config = dict(
    grad_clip=0.5,
    schedule='wsd',
    train_tokens=104100000,
    steps=6354,
)
Each number is 200 + 20 x the weight over its row's rms, rounded and kept within 0 to 999. Layers, rows and columns count from 0. The size before them is the row's rms in percent of the matrix's.

# layer 2 MLP up, 512x128, rms 0.285, rows 483-511, columns 64-127
111,192,164,206,169,174,238,229,195,192,209,161,181,201,176,148,188,211,163,198,208,242,197,198,206,206,179,206,201,195,173,229,205,194,249,204,207,227,203,174,215,189,227,203,200,180,190,171,182,211,173,222,194,175,195,205,214,219,203,165,231,213,180,183,237
102,215,198,174,199,179,216,193,204,220,214,238,230,214,201,214,213,233,190,207,229,185,200,194,193,214,191,197,158,199,200,206,196,187,202,185,230,172,214,190,169,203,220,194,209,169,211,178,170,175,192,202,221,215,190,208,163,177,147,243,157,218,230,225,217
094,178,240,159,197,178,201,186,242,206,202,183,227,202,200,189,194,188,186,185,217,186,230,183,187,208,190,170,193,220,227,228,199,199,206,178,227,203,182,191,200,197,207,231,191,219,188,192,234,181,180,215,240,209,227,191,222,205,229,206,190,216,206,232,192
106,213,187,198,181,200,187,227,180,207,188,194,226,200,212,176,209,198,201,206,196,167,184,201,249,203,191,183,173,161,201,187,170,224,195,199,217,210,237,229,187,228,187,184,221,230,196,183,181,199,190,207,176,213,171,202,184,232,192,208,182,193,202,202,237
099,197,196,211,214,164,159,212,172,247,208,204,233,236,229,194,186,211,205,203,186,176,164,213,185,193,232,192,213,189,218,166,161,211,230,177,188,207,195,181,207,165,215,213,232,231,186,228,216,187,206,188,237,230,170,172,213,231,206,198,209,193,213,214,210
098,182,200,188,195,216,221,205,204,224,188,217,241,214,231,212,225,205,221,246,222,199,202,212,204,187,227,149,216,201,204,192,211,190,174,211,133,188,210,212,224,194,236,222,173,173,193,200,189,181,184,216,228,207,204,184,208,212,200,235,203,197,177,207,161
093,133,206,201,225,193,194,204,190,196,203,188,205,194,212,195,195,220,216,159,219,191,237,202,193,168,221,215,195,204,196,245,205,228,215,171,163,242,196,199,189,204,202,205,224,184,169,200,210,209,187,175,213,188,230,222,205,215,194,188,184,204,185,185,195
098,178,199,174,213,212,174,243,213,188,207,205,231,213,192,222,203,215,219,212,202,153,199,203,201,196,206,197,217,241,169,205,189,212,196,221,178,245,188,193,195,230,210,207,166,202,212,174,185,223,214,204,181,177,219,184,199,185,238,212,202,208,223,182,189
089,189,195,206,217,196,204,256,145,209,177,197,166,187,202,190,197,183,199,213,216,226,178,204,204,212,224,212,195,185,217,208,205,162,216,205,221,223,191,130,212,184,209,189,203,192,186,205,205,191,186,210,196,171,189,169,213,223,158,188,176,213,193,172,194
094,168,190,201,180,215,203,195,175,183,230,183,174,238,200,191,180,210,234,218,187,173,197,170,172,193,171,217,234,182,203,191,175,161,199,219,212,186,194,208,226,203,220,197,188,192,215,192,238,194,188,197,192,207,195,199,226,238,176,186,219,167,208,240,208
105,219,213,193,173,214,198,186,164,212,176,180,136,203,229,177,214,207,202,206,169,222,209,226,187,187,200,188,169,214,190,230,188,236,204,189,208,215,198,200,207,209,187,172,179,206,222,212,198,139,180,203,195,144,187,206,178,170,213,230,211,201,219,190,189
094,208,149,188,198,199,190,161,183,191,240,192,197,226,210,211,220,225,164,224,221,152,193,206,194,227,203,193,244,206,234,147,174,167,201,201,202,186,200,190,214,212,195,181,195,194,167,189,200,219,173,199,153,217,180,159,231,219,212,231,216,196,190,242,191
099,244,200,171,189,200,184,234,200,185,209,200,215,181,174,215,190,215,204,212,172,196,195,193,175,188,186,191,258,206,195,194,229,201,213,199,206,205,190,199,155,239,184,216,174,215,163,209,196,190,220,219,224,179,233,184,200,216,183,196,166,228,199,233,161
093,172,216,218,193,191,167,199,190,213,184,164,217,218,217,186,218,217,181,208,238,207,234,196,224,190,193,189,195,166,237,179,172,193,203,199,186,187,214,197,194,188,200,222,194,183,165,197,231,188,189,184,188,240,172,218,201,197,189,265,186,199,212,202,230
105,191,164,214,182,194,154,203,184,226,181,212,219,218,199,220,218,213,202,154,153,232,217,192,218,201,236,191,191,235,167,223,201,213,210,192,183,185,177,178,159,225,221,198,209,207,234,223,212,189,187,181,179,204,207,236,201,203,189,189,206,231,150,220,176
094,204,181,163,209,212,192,197,156,182,207,215,202,206,214,179,227,179,219,201,211,227,200,222,231,223,188,173,190,208,176,183,162,224,203,202,177,213,168,207,149,205,224,169,229,181,171,177,194,176,199,174,242,179,182,221,171,218,193,216,193,208,198,200,190
101,195,229,211,196,213,225,235,169,200,191,208,211,194,214,208,171,220,191,221,195,188,234,180,201,223,231,183,206,204,224,201,212,217,227,215,186,207,180,183,186,235,210,200,209,197,209,173,207,210,200,164,189,188,187,231,202,182,198,166,156,192,196,202,214
095,206,190,229,184,203,179,228,208,228,203,180,196,178,213,209,168,249,170,178,215,213,186,212,206,174,208,164,219,202,213,231,196,200,205,196,187,162,195,160,205,202,200,209,187,185,201,215,233,206,176,210,185,205,203,223,198,213,185,208,159,239,212,198,234
102,176,215,201,185,199,185,242,198,209,164,215,186,203,220,194,177,203,220,170,204,177,228,214,219,171,212,225,221,168,181,203,191,195,224,162,205,208,194,191,204,202,203,164,189,207,183,190,163,166,197,195,205,182,222,208,180,222,200,207,187,194,215,191,194
090,197,222,204,199,163,214,191,210,195,179,181,221,210,201,204,189,179,185,176,217,197,208,205,196,203,190,188,206,211,223,161,191,209,180,200,187,207,201,202,205,234,221,191,208,187,200,216,192,159,219,212,209,160,161,191,193,168,209,196,198,189,227,187,188
105,155,183,207,195,216,193,217,208,220,182,219,234,221,216,188,201,233,208,219,210,215,209,205,204,185,185,186,205,231,193,217,183,185,198,143,212,189,204,212,189,204,215,207,227,204,211,179,210,187,195,202,227,222,226,184,160,195,220,196,184,204,186,171,137
100,197,208,174,200,184,190,197,178,206,201,212,192,179,192,187,239,195,237,202,205,167,198,230,166,209,182,195,212,171,211,190,200,201,214,183,217,231,229,212,206,221,219,173,187,208,197,194,211,209,199,205,199,160,153,211,193,216,223,198,189,208,230,179,181
101,223,185,180,189,169,222,240,185,195,197,192,179,191,197,157,218,198,196,178,181,200,190,221,178,169,186,173,172,221,203,192,208,222,210,185,230,193,189,218,219,249,195,178,193,170,223,194,208,189,190,193,220,200,196,179,200,235,194,200,178,195,204,231,168
097,202,239,164,205,234,241,167,196,196,166,208,193,220,171,187,242,224,207,191,196,201,184,193,207,168,185,217,193,202,235,205,212,194,199,196,211,211,210,209,204,162,205,171,212,189,160,190,194,224,202,232,201,224,200,182,191,215,157,193,191,159,204,180,205
104,172,192,179,202,189,224,261,217,187,169,204,204,182,217,202,183,187,199,208,215,241,230,222,239,250,155,207,205,192,180,206,207,247,192,163,189,215,211,207,193,201,225,168,202,190,179,193,144,186,196,192,201,193,167,188,182,206,195,212,226,201,183,180,245
108,246,204,198,219,210,158,189,189,228,213,190,201,206,183,173,215,198,165,201,200,184,218,197,203,204,214,233,224,178,216,177,191,212,211,166,189,214,197,195,189,218,204,153,181,175,197,236,187,191,188,210,253,231,158,188,195,224,204,163,175,237,222,205,178
107,198,204,206,211,208,174,215,177,181,210,170,208,225,201,169,200,198,180,205,202,174,200,226,201,178,228,179,208,203,183,185,203,179,231,201,200,221,209,172,173,219,198,199,188,183,182,195,200,214,200,195,206,204,190,224,218,179,232,193,167,198,172,185,187
089,206,152,210,213,194,230,205,214,239,209,248,186,185,175,203,203,188,189,189,182,179,225,218,212,181,197,200,213,184,234,194,177,169,183,199,176,233,208,194,196,177,236,182,213,226,198,215,180,190,200,213,228,186,175,206,188,212,247,208,198,180,221,170,195
100,180,181,214,175,148,194,216,185,181,187,217,239,206,228,188,186,206,201,214,220,197,194,227,204,203,220,183,223,193,181,179,190,209,208,200,154,192,153,185,187,235,211,237,190,220,180,175,164,196,193,186,182,190,179,257,200,206,204,231,191,226,215,180,201
# layer 2 MLP down (transposed), 512x128, rms 0.14, rows 483-511, columns 64-127
126,178,192,204,175,194,164,181,206,219,219,223,198,213,191,226,202,203,221,188,164,203,201,202,220,174,186,215,172,189,165,213,219,254,190,205,194,196,195,163,170,211,228,204,194,196,189,188,204,219,197,231,175,205,184,166,193,185,174,176,210,200,239,203,230
101,161,216,180,217,210,192,203,220,209,201,202,169,197,149,198,192,213,193,185,221,211,162,208,177,215,181,200,234,174,192,204,216,192,192,192,221,187,191,215,188,224,170,210,189,176,179,206,176,217,196,204,254,208,175,209,151,194,187,228,216,205,239,203,196
094,184,188,206,221,217,188,175,145,205,212,219,208,198,192,212,207,170,212,209,225,185,244,194,184,210,196,190,209,198,167,241,162,216,185,207,226,210,218,210,189,182,203,181,215,215,194,189,247,178,214,138,220,190,180,246,204,207,228,185,221,211,163,199,211
093,193,210,209,197,201,199,201,213,226,224,177,199,211,179,188,171,153,228,187,237,187,238,198,170,211,188,205,181,222,169,200,207,216,207,199,184,251,180,206,213,172,162,189,232,218,185,235,220,203,208,211,189,177,213,195,185,168,211,214,201,203,190,209,204
102,215,195,185,217,183,216,186,211,221,201,181,220,230,209,190,194,183,209,211,197,185,184,240,191,232,228,199,184,188,198,229,199,206,173,180,203,227,221,195,195,200,205,166,165,213,193,191,180,166,207,221,214,223,237,186,179,187,195,216,190,183,206,255,192
098,194,205,229,180,173,165,182,200,192,219,196,211,200,234,190,198,191,194,189,187,203,177,200,202,194,186,237,221,191,173,216,194,200,213,212,201,215,235,187,207,143,215,219,170,209,181,205,181,216,202,217,203,187,183,185,177,159,214,219,239,188,215,181,126
092,196,204,228,206,231,195,188,217,203,218,225,199,184,183,205,183,192,223,156,215,182,185,202,169,173,216,197,195,215,198,223,191,214,178,189,226,205,156,190,187,219,184,202,223,177,232,226,180,222,209,179,243,228,174,175,177,215,201,195,205,218,196,218,196
097,233,229,240,158,206,204,197,185,208,199,190,167,183,204,219,198,195,156,217,234,209,205,224,225,189,208,220,188,188,181,197,211,217,212,183,231,218,188,198,214,186,211,186,198,213,211,252,179,195,170,182,229,175,189,192,221,176,202,168,192,188,179,241,191
089,181,209,211,194,211,190,239,178,174,207,181,207,183,194,206,205,228,175,218,208,279,200,182,167,204,210,204,202,223,188,196,222,205,199,163,220,172,180,180,195,199,158,216,185,219,175,245,178,208,215,193,197,191,208,172,211,187,238,213,190,212,211,202,210
100,208,194,226,249,170,165,172,214,184,204,230,188,233,223,154,219,185,186,163,194,197,192,194,195,176,228,225,230,221,175,188,219,189,218,193,224,257,234,214,209,219,205,196,177,212,209,224,196,180,200,174,176,223,200,195,211,253,216,223,200,176,207,207,223
097,176,217,168,218,165,186,192,176,158,199,200,179,196,255,185,206,178,191,198,207,215,167,224,181,242,181,196,199,207,197,171,199,216,206,201,178,238,214,181,219,205,240,219,199,184,206,173,174,179,201,179,194,181,197,226,183,204,172,173,206,211,229,212,200
092,171,215,204,224,181,202,194,215,193,197,167,214,220,208,172,199,230,179,187,172,178,180,201,197,205,174,230,219,241,183,150,188,181,193,181,227,194,199,231,198,208,183,197,202,205,198,165,210,209,181,185,205,186,202,203,194,243,204,225,232,218,189,207,182
088,189,202,182,183,206,219,168,175,227,219,188,209,197,205,189,202,209,170,205,190,239,214,215,162,190,216,197,180,179,215,157,203,207,183,198,214,206,220,189,221,191,241,199,188,231,225,180,214,211,159,187,187,176,211,207,194,218,219,232,205,207,187,192,177
096,191,184,213,200,183,175,206,206,183,198,193,184,235,194,228,217,222,198,223,208,196,225,181,188,177,191,223,210,194,214,199,198,172,217,193,206,209,219,223,208,178,198,208,191,207,209,216,213,201,200,182,197,195,180,207,209,201,194,224,226,197,221,200,213
103,163,203,198,164,244,206,209,212,215,196,195,174,190,150,204,188,242,201,235,177,184,188,184,194,215,218,193,196,180,201,167,196,171,183,202,214,196,193,222,225,210,243,210,192,203,192,225,214,195,192,241,176,204,217,170,223,208,203,172,228,169,196,183,199
121,225,217,220,170,194,221,208,209,190,181,215,219,194,179,209,191,226,224,186,165,167,212,210,200,197,214,250,178,167,219,214,186,174,222,209,189,198,173,194,188,218,182,196,183,220,214,207,159,186,199,240,191,199,185,185,223,214,183,171,187,212,195,213,187
101,184,231,181,219,213,203,182,208,197,178,209,211,188,179,168,174,227,184,173,208,213,158,187,158,202,190,194,213,200,199,182,204,190,195,197,205,236,198,162,220,266,199,214,179,229,203,201,218,202,216,207,191,194,194,206,200,198,200,201,217,225,224,216,198
104,205,145,197,221,213,208,198,175,205,203,184,203,194,188,229,197,192,202,226,212,213,168,218,198,218,195,213,235,216,204,208,202,192,173,214,229,175,234,230,203,229,174,199,196,214,176,208,200,190,217,193,213,199,180,221,219,167,213,212,216,194,212,190,213
108,209,208,195,233,202,235,186,256,192,194,181,212,189,163,161,203,229,239,178,166,224,164,196,202,167,189,217,216,221,219,174,169,214,182,215,189,179,196,223,176,211,201,185,201,206,230,196,182,206,166,212,202,189,210,185,194,165,205,179,168,198,181,203,198
087,184,199,178,184,219,186,222,202,182,208,197,212,205,200,211,203,219,198,191,204,199,163,226,152,180,204,185,213,230,215,142,214,191,196,170,229,194,190,186,208,206,192,224,196,198,200,223,212,211,255,200,172,169,184,222,177,202,202,198,162,202,207,208,205
098,167,187,209,210,177,192,203,195,231,193,233,210,168,207,206,230,204,247,215,207,229,190,209,179,215,179,198,171,173,218,197,196,174,200,168,235,216,153,224,192,189,199,222,174,180,251,215,211,192,173,213,217,221,192,194,173,185,214,174,183,194,180,216,196
096,204,236,199,224,153,191,164,207,198,196,195,179,187,184,235,222,265,186,223,224,219,231,207,236,199,205,222,219,230,205,207,223,199,207,191,201,207,181,215,202,190,221,191,187,210,195,143,224,185,224,189,196,233,223,200,193,210,226,169,184,196,204,170,193
107,212,203,191,191,201,215,243,247,191,214,196,188,175,182,160,195,203,182,204,213,232,154,208,186,175,227,234,178,226,188,184,171,194,180,205,211,184,194,194,188,219,216,188,227,212,238,205,195,198,192,152,187,194,228,178,188,229,202,203,201,202,162,235,173
096,204,183,218,173,157,216,200,210,193,195,200,247,192,206,243,216,212,157,180,190,177,174,216,187,235,210,247,190,200,209,209,224,193,210,201,234,183,182,211,199,210,194,194,194,218,216,193,221,196,212,207,206,203,183,222,201,182,214,188,202,200,194,245,213
105,191,226,198,223,190,161,200,216,185,196,203,181,212,182,200,184,206,216,159,169,191,196,205,204,201,192,192,176,217,214,247,182,204,222,205,180,185,194,164,164,200,237,185,127,196,232,187,157,197,190,219,197,187,222,196,213,227,219,211,217,182,200,192,210
105,198,186,213,188,156,180,207,223,195,227,231,187,173,229,192,170,209,212,180,204,197,172,194,181,207,197,228,180,180,212,216,186,210,225,183,236,185,188,184,218,231,193,214,210,190,188,197,186,195,195,153,214,187,181,196,198,187,195,240,176,191,181,178,162
101,184,211,217,216,183,194,232,185,216,215,196,201,194,199,209,203,178,195,206,227,212,219,204,163,225,215,237,156,208,178,176,190,203,189,202,176,159,174,194,197,219,221,225,212,204,148,216,193,183,210,221,209,212,225,253,213,206,243,219,161,200,167,214,194
091,184,208,210,186,223,208,186,201,204,194,186,180,187,221,237,212,221,170,190,194,169,202,187,203,174,213,216,191,236,175,211,201,215,206,183,200,175,185,222,206,210,198,193,198,238,178,202,206,203,186,160,199,192,205,222,207,205,190,211,135,196,180,209,195
105,197,211,213,193,210,179,209,175,237,179,189,217,208,180,209,214,203,206,231,184,193,229,184,211,226,169,208,169,194,221,212,214,242,185,212,197,203,231,156,194,201,173,208,172,185,179,195,170,192,205,201,219,172,194,211,192,225,195,192,194,200,201,209,182